config.yaml
intermediate_size: 256
vocab_size: 12127
norm: "rmsnorm"
positions: "rope"
rope_theta: 500000.0
bias: "none"
extras: ["capped logits"]
init_std_o: 0.0
learning_rate: 0.0143
weight_decay: 0.0057
Each number is 50 + 12 x the weight over its row's rms, rounded and kept within 0 to 99. Layers, rows and columns count from 0. The size before them is the row's rms in percent of the matrix's.

# layer 10 attention output (transposed), 96x96, rms 0.179, rows 27-31,59-63,90-95, columns 0-95
106:37 43 55 61 58 46 45 63 45 58 48 51 50 51 33 39 23 45 58 39 40 57 59 52 57 47 50 80 52 67 52 49 50 64 67 36 44 66 47 62 54 54 90 48 64 45 50 68 40 38 78 54 52 37 37 46 61 41 67 53 30 59 27 40 55 42 47 69 67 52 42 64 57 43 48 33 44 57 50 65 39 44 35 32 43 46 26 70 41 58 59 34 56 52 47 51
110:23 37 35 56 55 59 37 61 74 44 45 42 79 48 63 54 48 38 52 37 75 59 29 60 52 39 72 49 28 34 50 34 49 34 41 40 52 32 53 57 61 37 59 60 65 35 64 47 49 51 36 49 52 51 41 52 55 46 59 40 63 45 51 67 27 55 51 52 52 32 41 43 44 54 43 52 60 43 59 62 36 61 66 39 38 42 38 53 38 44 43 43 24 30 35 32
111:84 60 45 59 55 39 38 54 29 32 53 56 45 55 63 41 58 40 49 56 34 69 55 33 37 74 44 42 66 40 44 36 54 53 58 45 38 45 42 25 53 81 49 69 54 63 39 52 51 47 32 29 56 47 51 55 54 55 39 63 59 67 65 43 38 54 57 37 32 46 32 69 34 51 53 49 31 46 52 58 39 41 74 60 54 44 63 54 59 27 46 55 39 46 48 53
087:29 44 41 44 58 56 57 43 53 59 42 40 64 53 17 51 46 39 64 58 48 39 25 62 77 54 39 55 63 55 50 48 48 47 38 53 45 60 65 44 54 44 65 66 45 56 47 47 47 58 30 56 37 54 53 45 39 50 53 53 46 56 49 65 49 80 43 46 73 60 50 40 42 54 49 41 80 35 53 49 64 61 25 28 49 43 54 34 34 51 78 35 48 36 59 26
097:66 64 58 41 50 29 49 41 46 70 59 50 30 53 50 52 58 39 49 61 56 51 74 39 34 67 60 44 37 42 39 41 49 77 57 59 58 45 69 50 63 38 46 52 50 49 38 47 57 37 56 61 73 62 57 49 57 63 43 48 54 21 63 34 58 56 38 76 65 64 56 54 50 56 61 29 49 62 30 31 66 39 48 58 72 44 48 32 43 39 32 55 47 31 50 38
109:55 66 34 54 73 36 50 31 40 58 53 53 61 49 46 59 62 67 41 49 44 49 51 57 34 42 69 46 39 46 46 24 34 46 49 53 49 46 50 40 61 34 57 44 60 57 63 47 34 38 36 30 72 56 71 54 75 45 54 64 50 52 51 54 38 65 70 36 38 61 77 41 57 38 52 45 56 50 38 50 40 45 58 40 40 46 91 68 57 34 66 42 56 45 64 50
111:55 75 61 85 41 34 52 61 38 44 54 66 44 51 29 47 33 49 24 43 50 46 57 54 52 45 43 53 58 75 67 40 78 62 50 54 29 48 41 58 45 54 47 45 35 53 27 63 56 38 40 57 46 49 46 23 66 39 72 47 34 44 43 54 56 33 74 63 42 40 63 46 40 47 40 42 43 61 59 25 60 44 48 59 48 59 49 40 53 41 47 59 54 49 61 61
118:45 56 51 49 49 45 40 44 69 58 57 24 28 46 56 67 47 62 52 40 47 46 40 50 47 39 37 55 63 42 53 48 49 50 32 47 48 44 51 67 45 31 61 51 34 58 28 54 59 61 62 67 53 67 37 40 60 31 50 39 17 27 53 45 51 69 50 46 46 45 59 33 76 45 59 46 47 60 29 45 40 57 41 46 54 69 36 41 39 55 84 60 57 55 70 70
112:39 43 53 59 53 42 33 31 43 43 37 50 48 38 47 27 61 72 47 30 44 57 42 55 31 56 48 50 29 44 62 58 47 33 56 42 46 38 38 37 34 34 44 26 70 48 57 50 58 43 64 34 39 55 27 53 53 44 45 34 61 41 45 32 36 36 47 64 45 41 43 44 43 51 42 73 39 43 34 40 68 68 49 67 43 38 45 71 27 53 40 68 62 46 33 61
105:42 44 50 66 49 45 71 54 59 28 45 45 67 64 25 55 50 58 24 57 60 39 52 43 58 52 23 39 63 60 65 57 50 54 49 29 45 44 49 66 26 60 64 50 67 59 48 64 49 57 37 37 46 43 36 46 58 32 41 58 31 41 41 45 42 33 45 53 26 41 32 58 44 42 59 59 38 40 80 53 50 44 42 49 52 44 53 44 71 41 61 48 38 74 52 66
114:61 38 49 34 45 49 54 50 35 48 34 39 35 57 26 45 46 71 68 54 44 51 59 55 44 58 65 51 58 40 50 41 36 57 48 63 49 60 48 54 26 56 90 50 42 53 63 32 40 31 55 51 62 64 54 65 55 38 55 81 39 49 65 41 52 42 47 41 71 38 52 64 53 46 38 41 56 58 46 49 56 31 27 62 27 40 42 48 53 55 43 54 42 60 42 79
096:50 59 59 43 28 52 65 46 58 46 59 47 43 53 79 32 40 55 48 43 51 49 70 67 57 58 52 40 62 52 48 60 41 42 42 29 54 45 54 20 26 76 45 42 32 60 46 53 50 43 72 35 25 55 58 53 34 46 42 53 71 21 65 55 55 55 34 33 49 45 54 44 46 70 29 49 40 58 50 37 59 67 54 65 53 49 51 40 40 47 39 65 39 56 61 54
091:57 50 51 44 47 47 57 48 51 50 39 50 31 36 65 66 63 60 63 56 19 46 54 30 48 58 66 55 47 55 44 57 53 47 51 61 63 83 41 48 57 62 23 36 53 50 38 42 34 58 61 73 52 41 53 60 31 74 26 48 58 75 49 41 46 49 44 57 57 61 44 57 57 66 50 63 56 48 45 60 53 49 39 60 59 42 66 53 39 65 57 52 77 76 70 46
073:56 45 34 25 65 31 77 45 53 39 59 65 43 52 32 44 29 74 73 29 43 56 54 42 59 48 33 42 40 74 43 64 69 55 37 59 53 62 56 67 48 50 44 47 52 44 48 53 52 54 46 45 37 43 45 29 32 49 56 40 46 43 50 52 49 45 53 47 74 61 76 64 35 73 48 53 70 35 46 44 32 67 35 45 60 51 59 45 50 47 51 38 69 40 48 50
082:72 67 46 45 38 43 63 39 54 60 47 54 44 62 63 46 40 54 58 54 30 51 61 34 50 59 19 45 47 46 44 59 48 51 53 52 43 69 48 55 42 79 31 70 36 44 52 48 36 59 42 40 33 50 39 37 47 60 43 54 35 47 59 77 59 41 60 53 44 62 70 43 56 35 57 40 38 59 37 54 28 38 62 53 44 62 60 41 73 36 50 54 60 72 60 81
076:51 65 39 41 41 84 56 51 45 54 44 63 44 48 73 66 36 43 63 57 20 66 47 46 67 39 52 32 60 71 52 61 67 49 59 37 33 49 26 42 43 54 56 56 57 50 47 33 35 59 45 23 42 46 49 48 32 53 53 61 50 45 45 66 40 51 63 39 39 56 63 54 60 61 36 57 60 39 50 37 57 53 63 51 75 42 60 70 52 59 64 24 56 53 38 49
# layer 10 attention value, 32x96, rms 0.236, rows 27-31, columns 0-95
107:42 63 62 69 49 60 54 59 28 68 46 43 48 46 47 58 29 52 71 48 45 54 51 64 49 41 56 66 63 45 41 29 60 44 55 52 56 54 44 79 63 27 43 59 73 50 58 52 54 58 56 85 52 34 57 57 83 31 52 40 49 61 49 38 56 29 60 62 62 25 52 39 29 49 45 48 45 51 48 60 64 39 56 35 45 50 70 41 58 46 49 43 63 59 48 50
101:52 25 51 48 44 46 21 47 59 57 39 41 55 45 53 52 53 54 42 59 65 73 45 62 50 66 50 29 41 44 31 50 49 56 50 39 34 35 43 45 59 26 43 60 51 32 64 33 49 20 43 65 61 39 47 47 50 53 75 42 47 42 27 57 41 50 66 50 76 61 56 68 70 42 52 42 50 39 50 44 40 62 62 31 46 39 46 71 44 41 39 33 38 40 35 56
103:45 42 38 53 52 55 33 57 36 55 24 61 68 59 32 39 68 53 41 53 33 28 44 35 57 43 42 47 68 34 48 34 43 41 42 47 39 49 34 35 47 64 46 58 47 59 58 64 41 53 52 65 55 35 74 52 63 57 22 53 66 60 55 66 38 53 58 47 66 53 37 44 57 58 53 44 42 35 65 68 32 69 65 61 39 54 55 59 37 43 27 71 46 49 34 65
092:57 44 70 41 62 55 49 56 61 57 61 51 56 62 44 60 46 56 42 51 28 55 28 45 50 71 58 47 73 48 67 41 44 58 47 41 57 46 66 60 55 44 66 67 35 60 50 48 67 32 33 65 20 50 59 48 43 44 52 61 34 49 55 44 49 53 35 69 56 70 45 70 42 36 36 30 66 29 57 50 66 58 39 39 53 37 55 45 51 56 23 40 33 55 64 26
096:49 57 56 43 32 39 64 43 61 65 40 46 47 46 60 60 54 63 37 50 72 36 61 55 36 54 53 51 56 72 53 27 47 64 47 74 52 68 63 41 65 57 52 44 58 32 47 47 33 57 59 63 74 35 35 53 71 65 39 55 39 48 63 59 58 44 52 52 54 65 31 43 63 54 50 17 52 37 49 64 40 62 59 51 43 65 44 64 48 36 38 71 54 53 60 23
# layer 10 MLP gate, 256x96, rms 0.195, rows 0-17, columns 0-95
093:45 32 48 62 63 70 32 53 56 51 68 62 40 41 36 41 44 65 47 64 63 37 56 47 39 53 51 47 29 46 63 48 47 71 40 73 62 74 46 59 59 61 62 65 50 47 34 68 46 43 61 41 68 26 36 50 42 48 61 34 47 52 41 66 46 57 65 53 55 45 39 72 62 57 51 62 61 47 59 31 47 37 61 65 71 53 60 53 32 67 57 53 60 64 73 35
102:47 48 39 60 61 60 56 34 58 30 44 39 62 42 48 43 40 45 55 42 50 48 60 39 57 55 50 58 31 64 26 63 40 57 28 56 42 41 46 51 48 45 37 44 79 17 47 37 68 65 81 63 63 49 55 53 57 80 56 52 73 54 49 48 40 49 46 57 51 47 30 60 62 60 40 58 56 50 39 39 51 55 73 69 48 58 54 46 66 53 50 45 58 49 57 19
112:52 60 55 20 31 33 61 54 53 52 42 28 26 49 36 57 40 44 33 33 46 41 64 45 39 36 52 66 22 53 47 35 53 59 46 51 43 71 61 60 43 59 52 33 53 38 66 65 43 65 58 61 43 37 44 40 57 45 56 63 46 53 43 30 62 55 48 55 70 60 57 51 69 46 64 37 41 38 63 46 61 43 72 23 48 72 51 48 56 44 63 36 59 43 61 37
103:47 40 53 56 48 43 49 65 37 65 52 55 55 40 44 52 44 50 52 77 46 52 68 30 72 52 39 54 53 56 43 57 44 41 39 50 63 44 42 38 59 30 39 66 48 50 60 71 56 40 34 35 73 65 33 38 52 63 71 65 54 42 51 42 47 58 36 70 65 73 40 76 65 55 37 53 62 48 48 30 45 58 47 29 58 31 47 37 47 27 71 61 36 55 49 60
097:37 50 42 46 56 55 47 34 68 40 44 54 38 45 43 65 25 33 53 64 60 61 49 54 52 66 48 35 45 56 41 57 48 60 56 44 46 80 36 54 23 39 67 66 42 59 17 41 38 54 59 55 54 55 61 31 30 46 59 36 59 49 49 34 66 42 45 52 53 42 55 42 53 57 74 26 30 51 60 48 68 55 47 28 48 58 53 81 52 56 44 51 39 46 40 53
103:45 59 53 65 44 26 64 45 59 35 48 59 39 66 38 83 64 67 56 53 68 66 56 58 42 68 73 62 56 57 41 44 72 60 45 63 63 69 57 44 39 34 61 55 34 57 53 51 56 58 68 65 50 35 68 59 36 35 41 67 58 43 40 48 45 56 58 45 50 69 51 56 31 38 60 65 52 71 45 47 68 60 48 44 40 46 26 56 46 39 44 34 53 66 47 49
113:52 44 58 32 55 72 68 43 82 34 34 74 68 52 32 37 50 44 57 46 43 49 46 53 45 31 54 47 41 44 51 44 67 53 49 38 52 51 41 51 38 54 66 53 34 53 46 75 44 65 48 63 51 55 61 40 43 39 22 53 52 47 46 53 68 23 43 61 53 44 44 59 57 36 59 47 38 31 44 27 58 50 67 47 65 25 51 46 64 57 42 33 68 61 36 57
096:56 41 42 51 60 48 50 70 44 62 79 50 57 42 56 44 48 16 62 78 43 37 36 41 58 42 72 51 45 46 43 41 38 42 62 67 57 59 54 52 54 62 43 70 63 45 50 54 65 61 58 61 41 44 32 49 38 57 29 36 45 42 42 43 70 44 33 48 49 31 65 50 45 47 50 35 86 46 57 28 46 59 57 65 63 42 47 43 43 30 56 46 40 59 37 48
102:43 78 53 46 68 47 44 33 47 31 60 52 51 39 41 47 73 53 56 27 47 69 59 28 33 48 46 46 57 51 51 55 46 54 56 55 47 62 40 51 61 66 66 32 41 45 45 39 24 64 38 40 55 38 27 50 42 73 55 48 45 62 42 50 52 68 53 50 47 38 35 61 46 63 62 40 48 47 58 39 48 78 54 59 61 81 60 68 44 63 51 35 72 54 41 38
086:62 68 45 70 45 56 45 45 41 46 36 67 34 58 48 60 43 46 57 37 43 47 58 59 57 41 54 56 42 51 69 42 27 39 62 41 49 38 61 33 41 38 26 64 27 52 43 45 49 49 45 52 54 45 35 22 53 61 69 43 44 51 60 48 37 36 83 18 57 66 57 42 30 56 26 46 46 56 54 62 46 49 39 27 47 42 57 33 53 64 56 62 41 45 47 40
107:41 51 48 60 60 43 69 55 59 43 37 78 62 36 40 52 51 50 35 61 56 62 44 62 22 57 41 58 59 40 41 56 51 41 56 27 61 35 45 35 70 51 34 67 46 59 30 65 57 60 40 47 62 53 52 66 57 40 45 44 72 45 41 72 52 49 65 50 37 73 65 55 38 51 79 37 54 38 32 51 30 47 34 58 55 51 57 36 49 47 58 31 37 44 34 45
101:48 42 66 63 34 46 39 51 60 30 63 40 50 68 51 51 70 38 57 67 40 47 59 57 40 46 35 54 42 64 58 70 47 47 42 26 46 50 36 48 35 48 22 65 59 65 60 51 49 38 53 63 60 57 67 60 63 45 46 35 65 38 47 27 74 52 65 36 44 32 29 65 69 35 78 55 57 36 54 59 57 32 45 40 60 59 55 34 51 55 42 56 45 58 53 55
101:53 58 51 53 58 47 46 61 38 64 51 76 59 36 71 63 34 41 45 50 36 44 37 52 52 52 36 41 46 33 39 30 56 57 70 39 68 27 52 57 26 58 48 54 52 44 39 36 35 49 47 46 42 61 56 42 42 36 50 57 54 45 44 31 57 39 52 46 52 61 42 47 24 39 26 38 57 63 21 11 50 49 41 65 61 44 45 49 65 34 52 67 59 48 52 57
108:32 40 55 49 58 30 54 48 27 24 45 71 45 45 48 54 44 40 45 52 64 52 43 44 45 39 53 37 40 46 53 34 42 51 48 26 53 30 46 50 50 27 44 54 56 25 48 57 47 57 49 50 54 68 65 45 42 28 77 39 55 48 37 56 49 54 48 61 50 13 45 53 37 69 46 49 50 47 56 42 40 36 35 41 72 69 53 51 49 51 34 62 18 43 47 61
100:33 45 68 54 50 48 43 62 59 48 46 65 32 61 48 61 75 44 49 44 48 63 71 47 39 42 74 38 32 36 47 65 26 63 60 69 41 43 42 50 66 47 48 49 45 39 54 56 58 59 46 63 33 50 57 68 48 42 44 52 44 65 81 47 61 67 55 42 36 41 59 31 58 46 65 47 40 49 56 58 54 21 60 51 48 67 83 48 48 31 53 57 67 49 59 48
097:38 41 53 59 43 54 42 26 53 38 46 57 54 59 69 82 40 41 52 54 48 24 59 58 58 52 49 50 62 46 34 30 68 49 47 59 42 74 67 52 47 33 35 49 52 26 56 61 52 49 51 37 61 56 36 59 66 55 48 49 80 27 54 49 55 43 50 57 52 54 63 55 51 61 28 41 60 20 34 57 50 67 65 41 33 46 61 46 47 59 49 44 43 36 48 27
101:51 46 57 63 34 33 52 56 59 58 44 46 54 63 23 52 62 48 59 31 62 43 59 48 43 50 47 49 34 28 37 48 51 62 73 58 64 62 38 50 72 65 65 58 31 48 47 48 25 56 53 44 80 28 49 53 69 44 49 48 48 32 47 51 38 46 58 53 66 39 34 53 27 50 64 31 47 65 48 36 45 28 53 60 49 61 37 42 55 59 52 42 31 31 31 42
088:46 77 68 46 66 62 40 38 61 41 58 61 54 25 61 61 51 52 44 49 45 61 63 74 48 58 51 48 27 63 55 45 49 41 20 53 59 54 56 39 54 48 42 46 35 45 72 46 36 59 30 56 43 33 37 52 54 61 40 38 48 35 61 26 64 34 35 43 61 49 36 61 37 59 49 52 41 49 48 52 40 17 55 44 35 58 53 54 49 53 28 55 23 52 61 53
# layer 10 MLP up, 256x96, rms 0.209, rows 0-16, columns 0-95
106:44 44 51 72 52 19 51 53 41 40 67 46 40 38 61 55 46 57 42 49 57 54 46 71 51 41 59 28 49 42 32 69 54 30 41 43 49 64 58 29 73 63 44 64 52 44 38 57 51 48 56 36 40 61 45 56 51 47 11 62 52 66 69 64 43 45 53 41 60 65 62 53 57 26 53 45 37 74 55 49 44 57 51 39 49 64 48 52 31 60 48 68 37 28 57 50
108:29 44 50 51 28 37 69 65 49 51 22 51 49 42 32 44 58 54 41 58 41 61 32 49 50 56 47 62 53 41 82 53 41 57 82 47 54 26 44 33 50 33 47 38 37 46 60 33 44 59 45 50 42 45 36 61 33 54 50 47 52 66 46 57 39 62 62 40 57 59 52 41 38 55 33 62 42 51 50 55 62 28 67 59 56 40 66 49 44 50 64 56 47 37 16 39
116:61 34 65 37 40 38 59 39 58 31 50 54 41 39 43 56 58 42 70 53 53 53 40 47 47 26 58 38 43 45 57 50 58 60 66 51 40 39 63 46 62 48 46 52 41 75 60 72 37 58 47 41 54 75 32 46 57 39 52 47 18 58 35 40 51 62 73 61 50 58 38 37 40 41 63 70 70 76 34 35 40 43 72 68 43 57 45 50 60 51 48 57 60 51 66 55
101:47 33 56 60 63 45 49 45 56 63 30 55 62 36 38 45 58 51 37 55 30 52 58 32 47 37 42 56 56 50 51 58 60 41 43 39 62 73 58 49 39 33 49 61 63 52 51 55 44 63 67 66 32 51 42 81 73 51 62 57 69 38 55 51 59 45 66 45 59 31 55 80 55 68 25 71 24 60 44 43 45 59 40 65 46 61 53 65 49 45 55 60 58 44 51 65
093:61 54 46 48 44 78 56 53 46 47 29 58 54 49 39 36 68 65 64 67 50 48 63 66 72 56 70 53 54 42 53 45 35 44 34 37 35 37 60 68 47 57 59 55 35 44 45 86 51 48 50 68 60 55 58 39 59 52 59 64 66 41 43 62 37 49 52 68 39 61 53 28 41 25 48 66 43 46 63 59 48 79 40 36 40 56 69 53 39 50 65 48 51 36 58 51
099:50 53 52 42 58 55 50 58 65 30 44 69 48 51 51 65 46 66 30 50 63 50 65 62 71 49 70 28 61 54 54 61 56 52 49 52 42 63 59 46 51 56 47 79 48 47 74 50 62 45 36 37 54 50 47 44 47 58 29 37 48 42 54 32 65 51 53 45 29 63 53 27 60 50 26 40 60 48 17 46 61 54 47 47 44 28 47 54 40 46 54 27 57 84 62 56
111:54 68 46 66 52 40 32 38 40 74 57 48 30 43 52 60 52 61 47 66 40 50 66 38 44 40 52 53 58 71 45 48 44 48 39 54 39 59 48 58 31 51 44 48 54 24 69 45 42 34 41 50 51 55 48 54 57 82 67 44 44 59 51 49 45 53 46 42 29 52 68 40 48 69 46 64 70 49 65 60 40 41 44 47 38 53 36 41 43 25 77 20 30 35 55 45
090:39 32 58 51 39 47 57 64 48 37 39 46 48 59 26 32 34 45 52 42 53 33 41 43 37 60 50 49 56 24 50 45 61 57 27 58 59 59 54 29 83 41 65 54 44 53 62 51 56 56 24 68 38 55 46 62 46 41 29 48 58 55 35 44 48 55 28 42 55 40 29 56 38 51 57 46 60 60 69 58 75 57 40 41 40 53 21 71 51 54 46 43 44 51 56 33
112:63 38 60 72 55 61 43 54 58 50 36 52 64 38 35 57 38 59 35 43 58 68 28 63 57 42 41 49 69 54 28 38 52 44 47 60 49 40 56 58 48 38 68 53 30 38 38 56 72 28 54 50 42 51 58 49 60 37 63 51 42 24 47 44 73 48 47 48 78 58 53 52 70 41 31 70 55 42 50 36 53 35 53 48 48 42 60 36 36 72 40 69 30 55 41 58
098:57 38 42 57 52 47 55 51 64 38 37 44 37 41 43 45 54 58 49 51 58 28 50 45 55 47 21 57 64 49 29 51 68 29 66 32 40 71 56 61 16 35 57 36 72 55 59 37 53 53 45 44 46 58 59 55 62 35 54 32 27 49 43 57 59 53 29 37 17 36 54 46 61 54 78 53 59 56 37 43 46 48 43 61 53 62 34 43 62 54 51 65 41 49 54 42
103:45 54 42 44 49 42 42 48 39 43 43 64 43 37 64 68 67 37 35 46 42 50 52 46 45 44 42 50 42 52 20 52 24 40 53 56 55 44 56 55 65 61 46 61 52 40 61 46 76 67 49 41 66 63 60 44 49 58 68 51 62 41 28 75 48 63 52 63 42 61 67 30 32 80 80 57 46 59 34 34 55 60 29 65 49 36 55 41 62 47 58 40 46 54 46 50
094:50 50 47 42 55 43 52 57 37 53 51 21 81 58 47 49 42 31 56 58 34 41 70 53 60 40 61 64 40 64 26 44 50 50 42 37 57 57 52 40 74 71 37 63 42 47 69 40 35 78 36 65 25 47 33 51 54 48 57 35 33 59 61 33 54 59 61 35 34 43 69 59 62 52 60 45 35 53 50 60 61 47 52 37 50 58 44 47 74 49 58 56 55 56 48 65
089:57 59 43 44 40 52 43 66 46 61 47 51 27 61 52 54 58 45 44 50 61 75 53 53 34 64 66 53 35 36 45 41 55 76 66 55 67 46 63 44 42 66 50 19 39 45 65 74 60 51 58 54 46 54 42 62 68 61 56 58 56 43 64 62 51 42 43 52 64 49 48 48 51 71 66 46 36 51 66 27 37 38 72 62 45 27 63 25 67 58 35 52 54 33 53 44
111:50 50 56 42 69 42 61 49 37 42 57 34 34 40 38 35 34 50 38 62 51 39 55 55 54 59 48 63 55 63 66 39 59 49 60 50 54 48 48 41 58 21 55 29 36 50 55 45 38 43 68 71 56 59 37 46 31 42 35 62 66 57 18 40 59 38 48 58 38 38 59 67 38 54 33 54 34 52 49 74 37 42 47 39 80 51 42 39 38 44 58 67 47 25 40 49
103:55 45 47 57 48 62 60 63 35 59 48 34 49 43 45 66 60 40 45 56 48 46 48 47 56 59 35 32 27 50 33 55 46 42 61 56 29 68 48 52 27 78 49 41 38 56 46 67 49 69 41 50 34 28 52 44 42 38 51 73 31 50 44 43 52 44 50 52 69 56 36 51 71 46 30 59 09 66 64 40 50 53 56 49 63 60 60 45 48 75 50 49 48 54 52 73
103:52 84 56 56 57 54 33 61 50 58 64 65 53 40 39 50 47 58 56 47 71 46 47 45 60 43 30 67 72 52 49 61 27 43 50 48 51 51 52 35 46 43 46 58 62 28 70 37 61 52 41 50 42 43 50 48 47 32 46 49 39 48 65 44 59 56 39 50 36 35 68 58 73 57 73 50 39 68 48 51 43 41 17 66 42 69 43 43 67 47 49 75 27 56 42 46
105:36 50 36 57 41 59 43 45 24 61 74 54 24 70 26 54 48 33 68 45 35 47 60 39 40 34 54 46 53 49 61 56 60 46 65 39 58 63 37 50 61 65 50 53 21 72 41 55 53 61 47 57 57 43 66 62 49 62 41 70 51 60 43 42 50 57 50 41 47 44 49 54 33 54 63 67 55 45 50 23 52 62 28 43 54 65 59 38 44 48 71 48 36 38 51 27
# layer 10 MLP down (transposed), 256x96, rms 0.121, rows 0-16, columns 0-95
115:76 60 44 41 45 56 60 62 66 55 46 55 62 63 63 41 68 68 64 42 18 49 61 41 68 37 99 51 55 49 63 50 41 52 41 55 42 31 56 58 42 61 43 37 67 54 64 60 39 34 51 61 46 53 38 58 61 51 45 40 59 40 53 43 42 62 58 63 54 49 47 44 66 43 36 28 55 53 48 46 44 41 49 47 62 65 42 44 71 43 43 52 46 58 35 31
103:45 44 43 51 51 67 61 68 59 52 55 50 54 46 54 29 63 55 61 36 33 68 46 48 51 39 79 43 45 49 43 51 40 56 52 34 56 52 44 60 59 59 26 35 77 11 50 53 63 68 35 31 46 44 54 58 58 47 40 41 49 35 48 41 54 60 61 56 49 51 44 69 40 74 50 70 66 65 72 48 63 60 61 36 50 43 52 63 40 47 56 33 58 48 28 62
110:44 50 58 80 39 59 46 56 47 65 67 39 54 51 64 68 64 50 47 50 79 48 66 50 31 61 44 54 60 62 30 50 27 38 47 65 64 41 51 46 37 46 39 59 46 39 58 73 69 55 54 54 30 54 69 67 53 40 50 44 56 44 50 57 45 71 35 56 63 34 67 32 55 54 65 32 36 47 40 55 53 51 53 30 55 65 64 38 50 36 57 44 51 48 47 80
102:60 44 51 64 64 45 58 58 65 53 58 55 53 59 45 48 44 39 48 55 48 46 49 19 45 50 07 41 43 73 57 54 53 74 48 56 61 48 46 68 27 58 40 51 63 47 60 45 52 47 50 54 79 58 58 75 27 49 39 36 41 57 51 59 49 52 37 55 31 80 57 74 54 45 76 63 30 36 53 50 47 50 50 41 36 59 55 51 53 53 55 53 51 63 55 45
093:51 44 61 57 49 56 27 58 69 52 52 56 56 53 51 46 30 52 44 69 43 50 42 75 42 32 66 57 20 33 44 46 52 59 69 29 45 57 54 55 63 56 49 31 50 59 64 40 56 26 48 42 49 36 41 57 58 66 45 38 69 44 76 46 55 36 64 71 51 23 55 66 59 58 67 52 64 34 64 61 36 38 55 56 34 43 53 55 31 45 37 52 43 58 55 49
094:69 55 55 32 64 58 47 62 38 63 53 52 50 54 54 49 55 75 38 78 39 49 35 46 23 60 42 79 74 56 29 63 62 42 61 45 44 61 44 25 56 43 77 25 50 43 47 33 38 44 49 54 44 38 76 72 60 37 44 55 39 63 61 47 50 60 54 55 67 46 56 48 55 52 60 46 41 46 32 47 59 46 57 46 39 42 56 42 49 42 49 65 48 31 47 59
107:35 61 39 43 41 48 52 63 31 55 43 70 45 50 52 44 67 27 48 53 48 60 47 58 62 64 39 30 56 64 48 49 45 41 58 42 38 47 46 53 60 34 43 54 57 42 33 48 47 56 66 41 63 40 48 40 42 39 55 51 45 51 20 51 54 77 70 44 37 45 43 72 48 45 44 41 63 71 49 37 57 47 37 57 42 65 73 52 16 49 68 71 39 59 80 47
100:57 61 39 51 57 38 56 53 56 34 51 45 42 53 49 62 42 44 46 52 43 64 43 74 70 57 59 45 31 45 49 54 42 47 51 40 53 38 60 36 21 67 61 61 26 46 28 43 57 54 50 56 64 39 53 35 57 49 60 90 33 55 55 68 41 14 41 47 39 43 59 37 71 45 64 45 55 48 54 41 63 60 55 55 71 47 46 48 43 54 72 43 65 48 69 43
113:49 56 45 37 42 59 48 55 60 51 44 60 55 32 67 41 54 32 45 23 47 44 58 62 40 39 54 41 43 44 44 51 59 39 64 58 48 59 58 74 45 47 21 49 23 59 44 39 63 44 83 52 38 42 58 48 40 17 48 51 33 45 52 52 40 39 42 34 31 45 48 35 29 39 36 56 45 33 34 52 52 64 35 66 55 60 51 64 53 70 52 35 58 54 51 36
100:45 56 56 57 55 57 47 49 56 38 60 43 69 37 48 56 71 61 47 52 39 50 42 65 47 38 16 40 41 42 49 44 38 63 37 40 35 53 76 67 50 56 46 44 32 39 52 32 59 68 42 41 48 39 35 38 50 44 46 58 51 70 33 46 64 53 50 55 57 50 57 46 38 75 58 71 59 39 56 69 50 71 45 60 48 46 48 62 41 31 78 51 31 42 78 60
103:53 42 35 61 66 48 54 60 43 51 54 57 35 63 65 51 42 34 44 65 51 41 42 40 44 51 00 28 47 33 65 29 51 68 69 52 52 38 50 41 32 38 45 49 42 70 57 45 48 55 37 46 51 70 49 64 42 53 45 69 53 45 47 39 64 38 17 49 64 49 47 71 42 45 42 47 44 50 51 28 49 46 46 44 42 46 44 51 36 66 57 54 49 54 48 51
106:53 55 50 47 50 51 75 51 53 61 44 52 56 50 81 25 59 65 68 44 38 41 80 56 51 46 82 44 55 51 51 49 44 45 52 27 55 48 59 41 56 42 57 39 55 71 53 48 45 34 46 78 59 53 53 48 50 68 48 41 45 38 47 54 68 67 46 55 50 61 60 61 73 38 36 38 30 57 61 65 33 62 40 58 25 63 58 42 36 58 50 49 39 47 69 43
091:36 63 44 42 64 53 55 52 63 48 34 60 47 50 50 53 28 50 47 41 53 47 43 62 63 21 40 64 39 74 70 56 53 17 48 33 28 51 23 58 44 33 60 81 57 55 26 43 39 67 50 31 41 49 46 53 35 59 64 49 44 51 35 51 58 49 59 56 64 41 55 49 68 34 52 50 31 49 45 58 52 70 43 50 32 65 45 59 54 40 48 51 60 56 43 57
105:49 52 53 51 42 60 49 59 44 49 54 48 62 53 42 45 39 23 60 51 83 43 33 51 30 56 71 39 56 53 79 60 56 41 64 56 52 49 48 53 62 32 23 63 35 41 49 35 63 42 49 60 41 54 43 57 57 35 40 56 46 57 52 72 27 53 57 82 67 30 40 42 37 60 50 46 47 36 53 45 55 40 45 55 24 45 40 62 35 48 41 47 37 27 43 49
099:58 48 58 36 32 37 49 50 59 64 36 58 75 59 51 49 56 41 59 36 59 39 67 75 49 50 28 65 57 48 51 39 39 47 56 39 79 69 50 50 38 71 38 24 45 66 53 64 46 75 48 39 45 57 57 39 70 57 49 32 53 41 68 54 46 57 42 57 48 54 64 41 59 53 45 63 61 66 60 58 59 63 61 57 65 61 50 55 72 70 66 46 47 66 47 37
100:66 30 17 57 48 61 57 47 41 47 41 57 26 57 82 61 33 55 50 63 51 51 36 57 57 49 74 38 42 53 49 68 51 45 41 61 62 45 45 60 61 42 35 37 56 53 40 45 51 71 50 58 55 55 38 45 71 53 40 64 46 40 41 48 56 55 35 66 53 63 43 54 37 38 52 39 67 61 58 30 48 46 61 51 54 40 44 53 24 56 39 21 46 25 64 61
098:68 46 48 26 44 69 38 38 58 43 60 50 69 51 59 55 43 44 62 66 38 55 43 56 58 51 46 44 29 68 61 61 46 62 76 55 63 75 57 51 65 54 37 39 54 50 69 43 40 38 50 34 57 52 41 38 49 31 47 63 57 52 32 46 60 45 51 72 55 54 40 64 54 47 43 70 55 48 46 35 54 55 42 46 21 42 50 59 24 25 76 34 51 58 35 58